From a checkpoint of a small transformer trained on Wikipedia.
Size: width 768, MLP 1536 SwiGLU, vocabulary 8192, 71M parameters.
Architecture: RMSNorm after residual sums in early layers and before blocks in later ones, rotary positions, normalized queries and keys, some layers without positions, local attention windows, value embeddings, a smear gate, capped logits.
Training: a variant of Adam for these matrices, 4278 steps.
Each number is 128 + 32 x the weight over its row's rms, rounded and kept within 0 to 255. Layers, rows and columns count from 0. The size above them is the row's rms in percent of the matrix's.

# layer 7 MLP gate, 1536x768, rms 0.0222, rows 1487-1495, columns 256-511
size [101 100 102 102 100 103  99 101  96]
[[112 162 123 120  54 112 135 205 120  89 137 115 140 130 124 119  89 111 203  90 129  72 100 134  87 137 179 184 147  63 118  92 123 167 146 112 146  84 160 134 116 127 114  95 105 144 114 145 122 156  89  75 101 166 129 150  80  97 130  98 149 126 160 136 134 143 180 102 119 104  92 122 105 133 169 150 106 106 130 147  96 126 142 133  74 106  88 137  59  96 140 124 128  83  81 126 162  84 144 117 158 138 102 132 162 102 146 125 120 159 153 194 126 149 153  73 106 118 118 182 152  67 186  89 192 125 176 151 142 115 129  76 139  85 153  63 135 125 146 119 105 136 205  95 175 155 157 154 146  96 129 152 108 168 119 154 237 145 144 137 135 110 147 113 106 149 164 117 135 133 172 127 125  81 125 127 147 182 122 137 135 149 158 124 154  89 118  98  79 181 135  83  51 118  95 111 183 170 152  65 108 148  60 126 162 135 186  82  52 102 107 167 101 134  93 150 108 103  92 111 153  94 133  54 129 163 100 162 179 137 124 173 181  98  76  80 123 128 148 134 185 176  88 160 127 136  94 142 158 198  93 101 138 131 172 111]
 [124 140 162 178  59 103 147 106 134 181 118 161 138 112 148 166  75 102 128  32 106  69 163 151 126 164 101 162 113 116  92 188 112 167 117 110 141 127 153  67 126  93 172 109 113 122 198 116 126 141  83  84 151 144 166 177 117 132  89 119 139 178 141 141 122 123 133 141 195 143  89 151  97 130 105 134 114 115 122 166 132 145 165 198 135 119 127  88 127 163 123 156  98 151 114 101 143 108 116 148 168  90 156 137 160 121 160 157 121 154 120 194 145  54 153 127 108 142 160 119 140 187 158 125  65  99 134  92 115 116 208 134 152 106 196 107 121 183 114  99  88  96 118 182 135 126 121 109 157  92  78 160 102 134 162 109 173 165 126 116 130  78 160 190 141 116  85  84 115 142  85 173 117 158  80 119 138 109 102 144 168 175 147 185 151 122 128 170  72 164 152 140 131 172 101  83 127 166 141 182 171  99 159 164 113  84 126  94 117  95 135 166  77 132 125  46 182 137 131 116 100  98 180  91 129  89  91 106 154 120 126 117 144 123 106 105 184 130 148 178 134 178 149 126 138 141 102 109 102 139 105 155  75 104 124  97]
 [ 94 134 137 200 161 167 183 144 147 108 194 121 158 123  70 138 103  77 112 108 151 113 118 168 124 169 128 169 139 119 126 148 195 122 121 158 146 166 179 118 153 129 108 137 132 117 144 152 106 115 124  47 124  84 132 179 117 153 169  92 125  97 106 156 142 101 109 146 145 121 111 147 136 138  85 138 112 121 157 186 124 144  90 166 164 159 120 102 120 188 123 119 107 170 126 121 140 158 110 123  98 110 120 109 187 113 157 122 128 112 147 173 109 127 106 160 108 126 168 133 104 165 108 208 156 145 115 141 146 140 129 147 157 101  95 132 161 183 108  95  90 191  79 144 123 181 129  90 168 115 123 166 129 116 155 136 178 115 128 143 127 117 145 130 137 152 177 134 152 102 115 164 208 143 109 113 185 111 112 101 147 121  80 105  75  91 104 192 137 142 101  84 220 108 109 102  93 178 116 128 184 126 105 122 131  98 158  91 125 124  75 139  96 120 129  95 101 193 152 130 173  73  87 114 118 158 112 146 140 115  92 109 135 118 108  70 208 142 183 150 170 141  79 176 136 131 148 103 136  85 103 137 112  93 109 114]
 [111 184 115 192 155 140 124  98 128 155 167 161  84 134 153 144 197 132  92 118 117 125 155 188 122 102 135 165 118 207 206  94  87 127 185 175 155 203 131 123 163  71 156 138  75  90 154  92  92 148 174 179 152  91 122 165 165 144 130 128  77 120 148 168  76 111 102 159 116 178  89 180 110 109 166 105  66 118 132 127 165 149  99 172 157 143 136 115 164 150 177 163 147 115 196 125  58 140 149 153 111 144 161 104 194 133 173 129  83  85 108 116 137 188 146 106 113  78 104 100 111 136 139 122 137 127 142 173  38 142 119 197 127 166 168 107  79 152 102  95 149  90 189 142 117 138 102  92 107 137  97 136 148 188 123 122 184 114 154 115 170  59 131 169 167 104 145 133  94 105 109  96 137 157 117  68 133 106 100 133 131 126  98 118  71 185  67 115 138  78 119  95 136 146  95 125 110 117 118 121 179 154  86 162 117 149  95 110 140  80 137 103 121 122 122 169 119 149 104 120 190  91 133 165 122 123 114 111 113 132 122 134 103 115 138 122 142 146  77 194 148  83 131 157 124  95 191 101 121  71  98 137 156 100 197 111]
 [141  94 104 137 109 132 121  76  86 175 101 167 162 158 129 196 161  74 111 100 170  76 143 141 105 118 132 136 172 130 109 130 162 129 126  96 158  97 157 148 151  66 161 127 159 158 118 109  92 137 128 153 182 175 196  47 147 133 154 199  89 227 131 129  58 149 127  58 130 141 114 136  82  87 110 142 100 200 150 134 134 129 165  76  53 144  82 113  82 112  99 116 155 122 106 155 108 143 142 126 181 111 142 151 171 122 150 175 107 148 173 123 124 113 120 111 177 174 128 105 136 149 152  97 177 152 143 181 138 153  75  55 170  87 167 143 138 152 177 128 148 155 174 173  85 166 122 125  97 135 136 124  91 131 126 159 134 131  95 114 164 158 157 132 113 103  90 103 130 118 143 156 116 152 123  68 206 111 123  88 184 168 128 101 171 102  79 102 118 120 192  64 153 138 156 148 108  76 123 120 150 113  92 186 138  99 121 159 196 118 183 175  76 132 160 131 140  99 157 141 128 140  96 102  89 135 189  64 184  71 167  81 126 110 167 159 177  94 176 144  78 133 145 133 160 137 188 136 104 132 148 137  98 180 141 145]
 [109 119 116  99 118 128 170 103 134 128  87 133 133 106 128 177 119 124 113 162 131 157 138 185 111 208 157 152 115 103 140  97 165 179  97  57 135 128 130 110 133  61 156  66 155 171 145 142 121  92 150 126  93 156 139  81  95 110  41 136 157 128 128  73 114 116 155 117 100  89 161  85 136 118  62 117 106 118 138 146 115 108  33 140 177 142 152 130  86 130 144 121 128 149 189 111 148 155  35 101 133 105 114 114 109 134  83 139 132 124 126 104 120 173 138 177  89 139 131 122  86 185 150 131 114  84  81 131 177 165 104 119 131 147 208 164 102 122 128 146  93 188 156 146 135 163 123 168  72  64 164 104  66 158  69 108 172 119 138 148 113 146  81 178 128 125 137 123 167 111  88 128 133 164 126 203 109 143 148 173 155 160  92 102 134  66 101 161 144 181  60 145  62 121 106  84 156 172 136 134 107 126 118 115 102 105 117 139 146  82 181 191 156 113  87 143 140 158  96 189  99 118 167 125 142 143  93 128 120 136 126 127 115 141 101  68 153 127 143 153 125 121 131 121 120 145 124 138 143 174 158 160 159 135 183 101]
 [130 162 152 109 188  64 130 110 149 132 137 150 103 134  98 110  85 130 120 123 114 211 127 119 166 134 229 166  93 131 110 115 121 162 168 136 163 164 112 149 113 215 124 117 163  90 113 165 106 134  67 152 123 114 139 114 106 114 126 114  95 125 128 121 158 115 178  64 116 161 168 142 247  99 173 123  97  77 110 171 199  77 137  98 158 143 131 104 166 168 148 150 138 158 165 159 121 149  88  96 132 138 101 117 127  98 208  88 138 116 111 138  67 117 171 119 139  69 120 138 153 131 106 137 138 136 117 147 119 144 151 172 178  71 129  79  29 121 112 112 214 179 158 152 123 159 171 159 126 157 135  73 147 106 145  75 112 108  85 143  97 146 116 117 139  96  59  93 209 128 159 147 164 157  90 161  65 115 115 157 110  38 112 126 148 140  71 166 119 144 131 170 147 165  72 112 140 168 101  94 117 140 101 158 141 142 139 179 119 110 123 129  91 105 100 109 134 133 143 122 166 115 135  59 172 156 102 110  93 123 220 183 118 150 120 102 103 168  73  49  88 150 128 136 151 162 132 155 146 138 169 132 153 134 134 126]
 [151 106 108 164 204 152 179  88 153 151 119 129 114  65  73 175 139 138 160 117  77  62 187 155 135  52 153  61  68  96 136 154  69 140 141  54 143  90 199 146 128 194 174 114 119 121 129 173 144 132 141 137 101 158 132  84 144 119 134 116  71 142 138  96 101 144 127 139 137 131  88 125 123  43 156  74 160 152 158 176 133  95 100 159 156 126 157 107 194 162 111 167  98 116 119  73 142 126 118  85 101 103 143 142  80  70 181 161 110 101 124 111 112 168 105 189 155  80  90 123 119 114 148 115 152 170 129  96  91 146 140 135 175 122 163 114  74 113 119 171 103  85 144 144 125 149 104 151 117 109  91 127 159 112 145 124 131  78 141 105 115 130 109 135 175 171 171 123 187 149  85 116  93 155 123 112 152 106 123  85 127 129 150 114 109 133  93 109 189 149 124 129 139  87 173 146 144 127  51 132  50 133 184 173 101 133 117 135 167 122 158 107 132 129 122 186 149  90  71  95 105 168 132 107 122  94 118  66 152 198 111  80 121 142 105  99 112 136  54 121 116 117 153 107 165 134 103 133 142 133 149 182  85 142 120 119]
 [130 123 124 153  51 122 202 150 174 159 122 125 155 152 111 114  51  91 103 125 101  89 103  96 124 170 100 139 103 143 140 115 212 129  80  63 165 161 122 124 177 145 122 124 113 156 125 135 148 133 142 116 167  73 111 139 170 117 177 156 103 125 146  99 123 149  90 107 137 120 125 151  85 129 168 154 177 146 176 132 119 100  97 134 113 134 148  63 151 137 130  98  89 139  77  85 132 117 176 117 152 138  59 134 136 152 120 118  84 128 145 174  95 156 130 118 130 162 153 168 151 158 130 133  92 154 140 138 130 131 150 136 169 127 106 122 141 141 184 102 133 156 146 149 128 158 115 171 142 142  95 203  86 116 134 171 146 163 129 149  86 208 147 128 126 151 102 115 109 129 131 105 105 143 164 108 106 167 108  73 132 142 143 136 157 121 174 121 139  99 147 122 156 196  93 122 118 133 144 158 128 139 110 156 122 160 101 142 133 136  61 116 114 123 112 158 200 160 149 145 175 132 109 131  87 169 129 210  99 135  87 117 115 145  93 134 196 118 136 140  81 161  95 141  76 131 142 119 143  94 110 118 129  71 107 115]]
# layer 7 MLP up, 1536x768, rms 0.0214, rows 1487-1495, columns 256-511
size [103 102 100  98 102  97  97  98  94]
[[ 78 188  69 170  30 112 131  65 112  98 140 139 162 135  89  91 151 130  94 142  73 139 190 182 115 146  98 135 108 125 124  89 110  98 141 117 193 106  64 139 164 175 108 171  99 160 141 109 195 145  43  86 147 147 142 146 106 140 140 157 126 116 123  96  80 169 130 119 153 205 118 154 145 141 129 125 144 118  76 212 117 135 161 128  63 154 132  66 105 106 119 178 129 113  98 134 154 137 117  92 116  96 160 120 193 159 131  68 168 148 139 123 116  77 151 138 112 149 139 106 123  94 153 151 172 165 170 112 180 164 118 164 112 201 120 120 144 112 114 121 170 134 159 154  83 138 142 180  98 161 132 157 147 171 160 111 131 177 140 165 137 132 157 108  98 123  98 100 150 101 134 102 105 100 122 144 122 174 217 151 108  89  79 108 104  93 111 167 155 114 126 132 114 206 146  82 140 162 158 170 107 119 142 183  79 116  92 104 160 131 175  82 178  98 156 107  93  78 150 186 113 117  70 127 112 140  92 144 167 113 109 158  80 137 132 118 123 150 129 116  99 148 105 169 114 166 149 193 124 111 109 115 142  88 132 110]
 [104 169 119 141  67  98 152  79 113 111  53 134 182 123 120 111 139  68 107  98 161 104 159 120  95  72 142 116 157 178 142 174  73 152 121 154 172 139 114 170 130 129  97 105 158 133 178 158 117 109 181 140 125 137 124  93  70 176 138  92  84 137 156 140 182 133 135 132 128 145 137 136 120  98 144 150  97 108 113 146  96 138 138 122 121  79  90 104 122  90 126  91  31 110  82 104 163  91 133 155 138 160  73 110  65 176 104 195 138  95  84 127 162 114 120 121  96 143 101  84 120  97 134  85 102  91 125 129 136 136 134 124  86 101 156 102 147  96 113 116 109 125 134  86 122 126  90 140  93  76 102 132  94 124 145 133 132 111 204 116 100  67 151 159 108 117 160 108 157 168 106 111 135 138 176 147 141 107  74 101  72 109 136 167 124 101 165 137  84 135 144 153 157  84 176 133  93  69  99 129 149 114 144 195  51 109 133 115 114 168 180  99 134  56 125 138 147 114 142  93 108  43 123 158 146 118 148  95 135  93 131  68 144 162 104 170  47 167 126 147 128 121 202 108 121 121  77 179 127 126 146 137 134 133  58  75]
 [ 87 123 103  62  59 113  73  93 105 227 175 129  92 120 126 145 200 116  81 166 119 111 174 162 135 183 169 138 133 109 110 138 113 100 104 103  93 155 181  85  57 127 129 137 111 112 123 122 131 102 175 106  84 175 159 129  90 121 157 117 121 115  80 106 121 156  94  98 112 150 132 171 147  92 135 102 157  96 152 115 164 135  97  93 114  68  98 125  71 196  96 113 122 183 112  88 105 139 181 122 135 149  97 100 116 167 111 145  52 177  90 118 145  62  91 137 124 107 132  89 108 160 106  94 122 163 109 173 106 109 127 141 148 122 160  69 126 136 125 164 159 137 100 151 163 128 125 180  97 186 150  69 132 125 135  64 101 142 119 120  85 158  94  85 104 153 101 176 140 151  96 119  73 144 179 109 126 130 134  89 125 148 121 143 137  70 122 120  87 144 193 167 110 116  52 106 128 174 130 178 147 110 116 162 164 158 156 141 131  96 144 104  74 107 109 129 178 183  63 118 122 117  82  73 183 167 148 114 136 109 189 138  60  93  64 181 109 113 110 166 134 133 153 144  70 142  85 192 110 130 114 110 111  71 124 140]
 [125 148 145 147 187 180 134  99 129 147 125 150 158 134  67  96 158 139  87 119 167 140 151 103 119 100 160  99 180 114 168 108 173 132 113 125 103 121  96 181 100 101 145 196 166  76 155  82 118 154 130 110 123 147 134 205 103  95  95 111 181 135 104  94 100 149  31 150 108 139 103 111 118  93 113 134 131 181 191 104  68 127 129  82 132 171 127 115 108 124 170 111 173 157 145 139 104 142 125 132 129  73 130 134 193 191 137 164 103 158  99 145 144 175 151 131  85 167 115 118 122 184 102 121  99  82 140 155 119 130 120  63 160 122 105 114  98 124 210  80  85 103  59 173  87 147 114 125 119  78 172 108 101 184 134 129 143 136 127  97  91 114 176 166 164 136 142 124 141 138 142 134 150  74 125 172 137 122 116 132  49  69 116 148 153 113 120 125 154 168 158  72 151 147  87 103  94  64 114  99 125 111 120  96  86 110  89 151 105 130 146 130 135  72 167  98  73 160 107 129 206  86 176 129  95 169 149 150 135 119 183  84 107 149  89 119 144 125 152 115 131 148  76  94 121  75 132 160 146 162 101 105 144 135 111 133]
 [149  98 109 144 128 115  98 138 130 160 107  61 159 166  64 113 157 101 167 110 140 158 151  78  96 131  94 102 139  71 180 165  98  94 113 114 140 131 137 152 128 171 140 117 150 100 117  76 192  87 159 175 115 156 134 146 113 100  71 188 115 159 149 105  96 118 153 136  93 117 176 116 160 159 157 186 119 127 125 135 113 154 160 174 111 165  62 103 161 117 147 149 121 130  87 104 126 122  95 180 144  89 127 115 135  36 115 104 146 120 166 168  96 162 122 133 109  71 104 119 146 111  98 151 120 146 175 132  93 133  83 151 146 131 147 147 135  99 119 179 166  89 158  94 129 105 142 141 136 196 114 116 142 161 137 104 159 132 154 149 132 122 127 121  83 117 124 122  78 139 138  90 123 140 184 133 151 196 147  55  92 124 125 101  92 140 110 129 155 170 141 141 124 176 124 136 141 111  72 107  73 148 150  87 109  94 112 149 100  91  75 149  73  86 118 156 131  78  67  64 107 127 119 107 127 156 149 132 121  87 103 146 117 134 131 137 135 146 128 143 135 133  98 111 104 138 135 123 155 103 140 196 166 125 140 124]
 [138  96 100  60 141  62 103  77 135 142 136 115 118  97 115 129 162 145 229 116 152 127 100 153 115 135 140 157 110  97 144  91  74  90 143 145  88 116 101  81 119 139 145 120 125  80 148  82 143 102  95 128 156  54 125 132 136 124 108 144 141  97 152  66 112  60 160  92 128 146 128  70 144 142 172 187  71 111 107 113 124 124  85 157  78 170 104 145 127 145  85 120 118 133 146  64 166 156 112 129 141  96 124 123 145 115  85 161 101 159 165 116  49 167 131 167 112 126  76  99 131 160 134 170  73  96 161 158 138 130 116  99 166  72 192 134 133 165  77 204 105 143 188 126 183 141 120 121  96 138 127 119 102  97 139 139 143 122 133 111 113 145 120 104 163 165 130 156 152  76  74 117 136 133 151  91  84 123 104 140 112 146  96 105  52 115 109 117 132 173 140 120 101 184  74  77 132 180 168 127 115  97 135 139 161  94 142 188 101 170 144 138 111  89 177 144 107 184  91 131 105 121 201  81  78 219  92 108 131 122 144 145 106 196  38  69 103  64 114 156 136 103 111 182  39 117 139 110 104 160 101 127 143 131 115 132]
 [156 165 120  99 135 134 144  99 130 118 146  97  89 100 125 116 113 187  82 153 133 132 154 138 197  97 132 105 102 118 109 102  80 112 135 135 143 204 114 140 141 159 133 147 169 132 107 129  83  93  32 125 130 124 105 121  99 200 117 107  91 132 145 101 106 126 191  47 107 166 176 146 232 172 173 193 125 125 119 163 135  98  61 146  85 115 136 124 203 113 130 116 171  90 142 201  72 103 106  87 165 111  88 110 145 142 127 113 108 137 156 151 105 136 140  60 130 130  83 131 139 120 166 142 116 148 111 141  46 102 148 135 109  92 143  99  73 117 129 118 181  88 147 108 154 177 132 132 150  90  58  74 207 178 192  88 117 131 147  96 125 113 113  88 123 138 140  85 146 143 144 156 154 148 117 150 125 124  94  86 157  41 144 138  96 130 166 155 108 167  90 181  95 105  79  79 141 151 185  74 146 138  96 158 114 133  90 175 108 137 115  92 130 127  78 154 136 147 111  52  99 168 115 138 113 111 133 145 135 140 121 172 100 120 145 125 129 164  56 131 147 130 162 127  99 138 197 119 138 101 169  96 109 139 162 161]
 [109  90 121 163 104 145 168  90 110 149 189  67 107 120 122 162 130  89  79 149 111 118 118 139 146 200 126 189  96 169 114 107 153 141  67 131 111 197 115 151 166 129 123  94 115 129 152 153 153 187 113 144 137 113 131 128 189 114 155 108 144 120 118 207 112  95  85  98  84  69 188 125 113 144 131 133 149 116 121 162 154 135  93 106  84 153 123 127 126 104 125  62 133  76 144 174 108 160 124 116 146 136 170 134 104 102  86 124 177 188 147 145 109 139  73  73 120 177 133 153 138 115  73 137 153 115 113 154 164 145  84 101 112 166 119 140 131  95 116 145 179 172 141 136  82 125 144 106  91 135 173 141  90 137 142 128 116  99 141 104 106 168 112 147 135 126  92 143  74  28 118 187  89 101 157 160 112  86  74 122 115 158 114 124 163 103 141 143 152 218 136 109 139  94 142 119 107 135 144 121 166 149  97 139 136 113 153 117  99 115 111 129  98 106 117  63 207 102 174 160 129 179 129 157 134 151  82 140 138 142  92 101 132 117 140 142 144 157 138 119 160 136 101 126 117  81 111 125 137 138  22 169 164 122 147 140]
 [117 163 123 107 132  88 110 113 142 159  87 124 107 156 120 108  84 130 110 134 113 103 130 132  58 153 100 113 111 109 145 142  90 134 151  81 130 117 112 115  95 126 169  74 154 118 153 136 183 168 114 107 111 169 168 108 172 118 189 108 120 136 105 136 166 126 107 163 169 127 159 149 100 176 149 120  89 181 130 133 171 100 160 121 154  62  86 139 131 156 139  88 135 181 139 131  84 158 137 185 113 114 129 140 147 108 136 150  87 126  92 178 140 148 162 132 154  81 140 130 177 146 104  99 155 132 122 109 129 107 154 157 109 165 197 134  81 181 118  84 102 153 159 122 165  76 219 177 144 123 160 136  96  89 141  36  66 144  62 122 117 160 119 186  86 105 118 101 144 152 123 155  45 160 133 147  95 162 106 124 109 149 192 102 160 136  93  90 139 121 113 138 139 109 114 188 164 112 109 128 113  88 132 119  79  97 169  95 100 168  92  73  61  96 109 140 186 147 113 142 148 131 152 148  66 130 150 147 130 103 166 135 154 197 109 120 135  80 161  56 143 193  75 171 122 141 128  41 121 107 120 135 116 108 103 145]]
# layer 7 MLP down (transposed), 1536x768, rms 0.0175, rows 1487-1495, columns 256-511
size [104 104 103 100 104  94  90  98  96]
[[122 104 183 102  87 129 125 173 156  61 120 136 100 167 131 151 104  96 157  80 123 100 166 121 131 198 179 141 151 176 147 105 131 170  56 104 152  13 139 133 129 176  70 159 116 162 163 167 119 136 137 146  76 108 111 148 126 152 143 123 141 157 126 162 119 117 114 173 129 114 152 127  87 182 168 136 164 164 187 107 101 118 149 174  78 108  86 105  99 161 167  95 127 106  94 121 113  95 128  41 181 112  95 128 126 104 145 101 126 133 109 116 176 205 129 133 153 134 127  62 147 108 128 167 120  94 147 147  99 143 126 143  99  84 139 190 113 143 142 157 189 152 191 146 118  74 165 122 107 144 102 114 154 119 145 133 138 133 141 145 135 111 105  89  83 144 100 140  77 128 200 103 123 198 105  72 163  86 128 138  99 134 147 153  72 110 100 151  79  61 164 123 122 158  85  85 133 148 215 194 134 158 129 168 111 142 125 135 127 111  81 166 172  97 187 101 100 134 117 103  95 159 153 119 135 125  47 110 119 115 132 135 124 122 162 119 133  69  74 142 135 100 140 190 119 140 150 145 127 154 104 130 138 144  93 126]
 [136 149 129 152 141 146 155 169  71 116 136 130 131 120 132 121 165  82 100 140 109 147 112  95 152 122  95 141 140 123 123 113 177 128 136  99 153 144 208 106 171 112 138 169 150 100  92 192 164 141 117 124 106 134 169 103  71  87 113 101 124 113 111  74 134 130 155 102  31 161 109 170 132 139  99 134 111  55 157 183 167 158 135  94  95 115 147 171 127 196 115 135 171 110 145 169 113  75 104 211 119 151  84 156 147 126 158 102  90 200 187 188 133  99  93  65 140 113 177 154 128  88 148  97 123  96  66 161 147 132 116 107 111 124  75 130 145 108  71 135  71 176 132 107 120 114 167 110 189 110 178 112  98 137 126 117 183 147 178 141  88 170 112 115 123 126 198 121 197 147 150  69 127 152 120 136 115  72 156 106  99 158 141  84  79 130 103  83 151 106 107 147 130 122  85 108 147 142 149 118  97 160 187 167 103 127 140 147 137 111 132 158 127 155 135 164  63 114  94  91 136  72 196 192 115 135 105 113 123 163 151 132 148 178 155 144 153 144  92 149 138 147 120  75  82 112 109 101 151 151 104 110 114 162 118 144]
 [ 99 126 117 151 155 120 143 152 101 160  98 144 131  96 142 131 104 193 136 103 188 150 136 126 136 170 134 124 116 110 131 136  81 145 146 119 117 119 175 122 138 121 123  94  57  72 132 165 130 142  86 165  96  85 158 141 122 109 104 166 123 117  70 102 156 114 105 144 154 157 157 176 104 131 161 111  74  80 125 140 139 146 159 124  75 124 158 129  87 123 115 164 149 132 187 226 130 105 152 153  94 122 157 150 161 102  82 105 187 127 154 122 148 112 139  91 145 165 132 132 149  96 137  74 130 106 138 126 130 123 131  79  88 145 153 111 161 176 109 123  80 105  39 102  93 107  75 132 141 106 153 111 142 122  74 106 112 152 105 119 112 150 104  95 101 164 104 125  97  61  79 108 132 143 141 159  99 157 173 138 160 103 153 137 151 151 121 133 137  93 113 107 108 137 123 162 148 127 110 149 185 138  95 110 121 150 107 132 152 162  93 132 129 150 131  84 145  63 123  86 171 137 149 167 126 173  92 110 190 121 119 145 119 147 158 131 191 170 114 147 110 119 147  68 153 116  81 124  99 125  88 100 119 157 131 100]
 [108 161  77 105 113 137 122  95 142 141 119  81  73 105  97 111 138 159 149 102 153 144 153 132 153 124 112 144 140 119 151  95  86 146  82 136 145  82  77 138 123 154  93 167 153 137 123 107 110 130  92 146 156 127 155  82  91 102  95 198 112 133 104 163 132 120 101 119 162 155 178 128 139  62 115  92 100 118  85  86 109 152 138  74 151 101 155 138 125  94  92  99 133 109 136 129 148  97 125  96 151 107 110 166 155 161  89 153  92 127 145 138  94 117  84 104 171  82  98  96 134 116 139 119  88 102 124 127 188 152 131 133 107 132 127 101 119  93 231 152 116 126  89  46 128 133  73 142 135 105 172 157 154 107 101 135  66 121 123 113  86 153 153  94 135 106 151 101 139  83 128 206 128 116 116  90  86 162  86  27 159 106 125 143 100  69 138 156 144 109 112 142  78 122 141  92  96  89 130 113 134 169 181 110 148  95 125 129 108  94 104 122 164 158  92  78  88  72 126 127 133  98 112 149 106 120  76 186 129 145  95 133 141 141 113  84 220 102 162  77  93  58  91 134  90 120 144 136  90 126 100  71  96 149 169 117]
 [ 88  99 172 134 142 162 179  90 141 102 143 141  84 143 137 145 135  50 143 165  91 118 109 113 154 146 146 112 159 125  77 139 140 121 156 113 139 110 135 167 130 165 102 137 185 100 130 126 179 154 164 123 200 125 127 141  96 203 176  83 138 182 139 166 121  94 145 163 107  38 156 114 130  97 113  93 162 159 103 127 139  94  87 184 172 117 120  91 156 179 185  86 136 125 190 144 135 159 118  97 153 135 101  66 212 174 143 150 132 100 120 148 139 130 172 134 144  98  75 160 116 150  97 130 135  94 127 126 154 153 152  76 175 145 164 137  82 135  73 136  72 100 157 189 130 109 144  92 159 164 154 152 145 144 118  91 118 117  96 130 146 102 136  93 136 166 117  95 146 109 157 123 118 120  87  82 140 119  91  98 118 147 146 183 113 125  71 125 179 165 104 113 127 133 133 125  89 144 110 179 125 145 194 152  96 120 108 120 104 172  76 166 120 117 164  92 138  83 161 124 118 192  58 148 134 120 103  95 138 117 151 178 147  96 137 138  89 121  97 187 103  87 132 136 102 130 133 146 157 157 158 145 167 141 100  57]
 [149 130  93 106 136 147 109 141 118 118 119 117  94 121 154 106 216 109 103 134  73 155 146 112 145 146 164  92 118 139  86 155 133 174  98 118 145 137 116 159 136 146 118 146  80 111  80 179 132 148 153 108 147 120  86 149 118 127 206 135 124  92 170  51  84 137 143  79 179 124 141 116  70 110 101 120 152  93 110 144  90 116 126 103 122  98 156 159 155 139 145  75 133 101 121 157 107  65 127 107  73 152 151 153  92 103 123  99 182  99 149 131 164 115 117 119 115 110 142 174 126 165 128  90 157 151 152 143  76 126  99 138 155  76  92 139 141 122 166 167  96 127 125 113 159 129 135 117 105 144 119  94 139 121 132 167 155 129 120 161  87 133 176 156 104 106  58 124 133 140  60 135  84 143  96 163 162  77 149 158 144 107 135 103 162  77 188  67  91 125 135 136 103  92  43 157 135 117  99 110 109  83 146 123 133 174  99 167 140 135 137  65 134  47 149 136 113 122 164 122 122  96 132 173 160 160 100 162 114 142 150 115 128  57 184 171 155 104  84  75 122 133 131 173 140 101 125  85 136  45 154  75 105 125  85 141]
 [112  97 139 140  60 162  97 134  82 186 137 140 164 139 157 209 137 118 130 133 202  56 103  95  71 157  92  99 217 110 139 127  83 138 106 127  93 110 124 131 174  94 118 130  90 143 164 116 132 146 187 118 103 126 117 151 121 114 129 163 174 150 156 144 109 159 119 174 164  67 128 137  51 147 105 120 144 149 147 132  87 147 126 170 146 162 149 164 114  65  73 121  81 113 125  68 135 137 111 112  98 122 146 178 142 131 100 150 132 120 121 128 130  85 111 133 155 158 160 163 110 157  99  88 181 132  87 169 171 123  86  88 120 160  61 138 178 150 138 168  96 115  95 100 149  91  86  81 156 120 152 139  91 107 127 176 117 130 187 123 120  94 133 129 128  66 106 143 118 100 115 114  91  96 133   9 202 151 109 139 146 255  93  96 192 163 122 114 149 114 186 112 132 143 187 124 117 158 128 182 144  88  75 129 111  98 109  80 102 159  87 143 179 127 164 111 127 121 127 151 132  92  67 161  99  88 105 185 142 143  74  95 116  99 141 162 124 130 172 139 125 116 101 114 113  66 103  82  96 136 100  82 136 130  75 125]
 [109 140 114 116 144 141 156 108 105 109 129 125 115 128 129  45  54  88 153 151 104 166 137 113 106 153 111  55 141 123 116 136  84 127 134 129 147 127 148 138 223 144 133 142 120 171 127 141 118 225 105 140 126 206  39 145 125 153 177 177  92 129 106 158  95  63 106 132 140 102 133 133 148 164 172  71 116  90  89 144  70 110 120  96 150 101 144 175 187 130 127 112 102 151 122  96 119 129 157 148 109 115 130  98  92 155  91 116 111 139 160 102 100 152 115  74  91  81 125 161 144 183 132 102 185 139 127 119 131  98 133 152 127 161 110 136 129 165 115 123 122 206 144 116 107 158 101 119 155  96  80 114  95 109 149 146 108  93 133  94 188 131  89  95 140 182 102 136 112 121 130 133 149 125 153 101 108 183 160  84 202 138  94 106  91 140 142 107 116  85 171 111 126  72  74 130 113 135 185 123  81  80 111 109 162 131 108 162  91 130 109 165 107 172 106 162  90 109 168 109 161 140  94 114  93  85 110 122 196 125  79  74 124 151 187 124 114 151 126 135 154 108 118 127 144 134 119 112  82 182 133 130 116 172 135 109]
 [139 120  98 143 149  98 111  89 157 130 129 114 114 115  86 107 112  87  94 160 177 151 145  83 102  92 154 126 135 116  96 136 140 137 119 133 158 128 122 138  91 136 155 159 155 146 178 100 151 129 171 124 114  96 112 126 179 116  79 134 137 136 179 187  85 139  67 130 115 112  98 124 145 110  95 101  66 112 140 135 173 146 115  91  95 151 109 122  85 153 123  85 189 134  85  74 132  94 174 137 138 133 195 151 120 191 138 112 126 109 130 109  92 130 100 192 139 125 123 104 120 147 156  83  91 128 174 158 111 162 153  87 169 115 159 145 123 112 119  99 158 106 124 108 126 203 124 145 110 127 124 106 176 116 137 160 171 159 159 189 147 121 139 141 151 120  52 141 144  85 107 143  74 141 128 164 108 117 170 176 169  90 114 204 124 188 152 141 179 143  86 148 148 167 156 106 131 164 140  88 151 116 126  67 142  71  96 113  99  73 191 136 119  52 154 139  65 118 135 130 167 152  78 108 153  82  79 186 103 146 126 171 114 146 122  80 136 151 168 172 133 116  86  95 177  79  90 140 198 165 126 122 105 144 123 161]]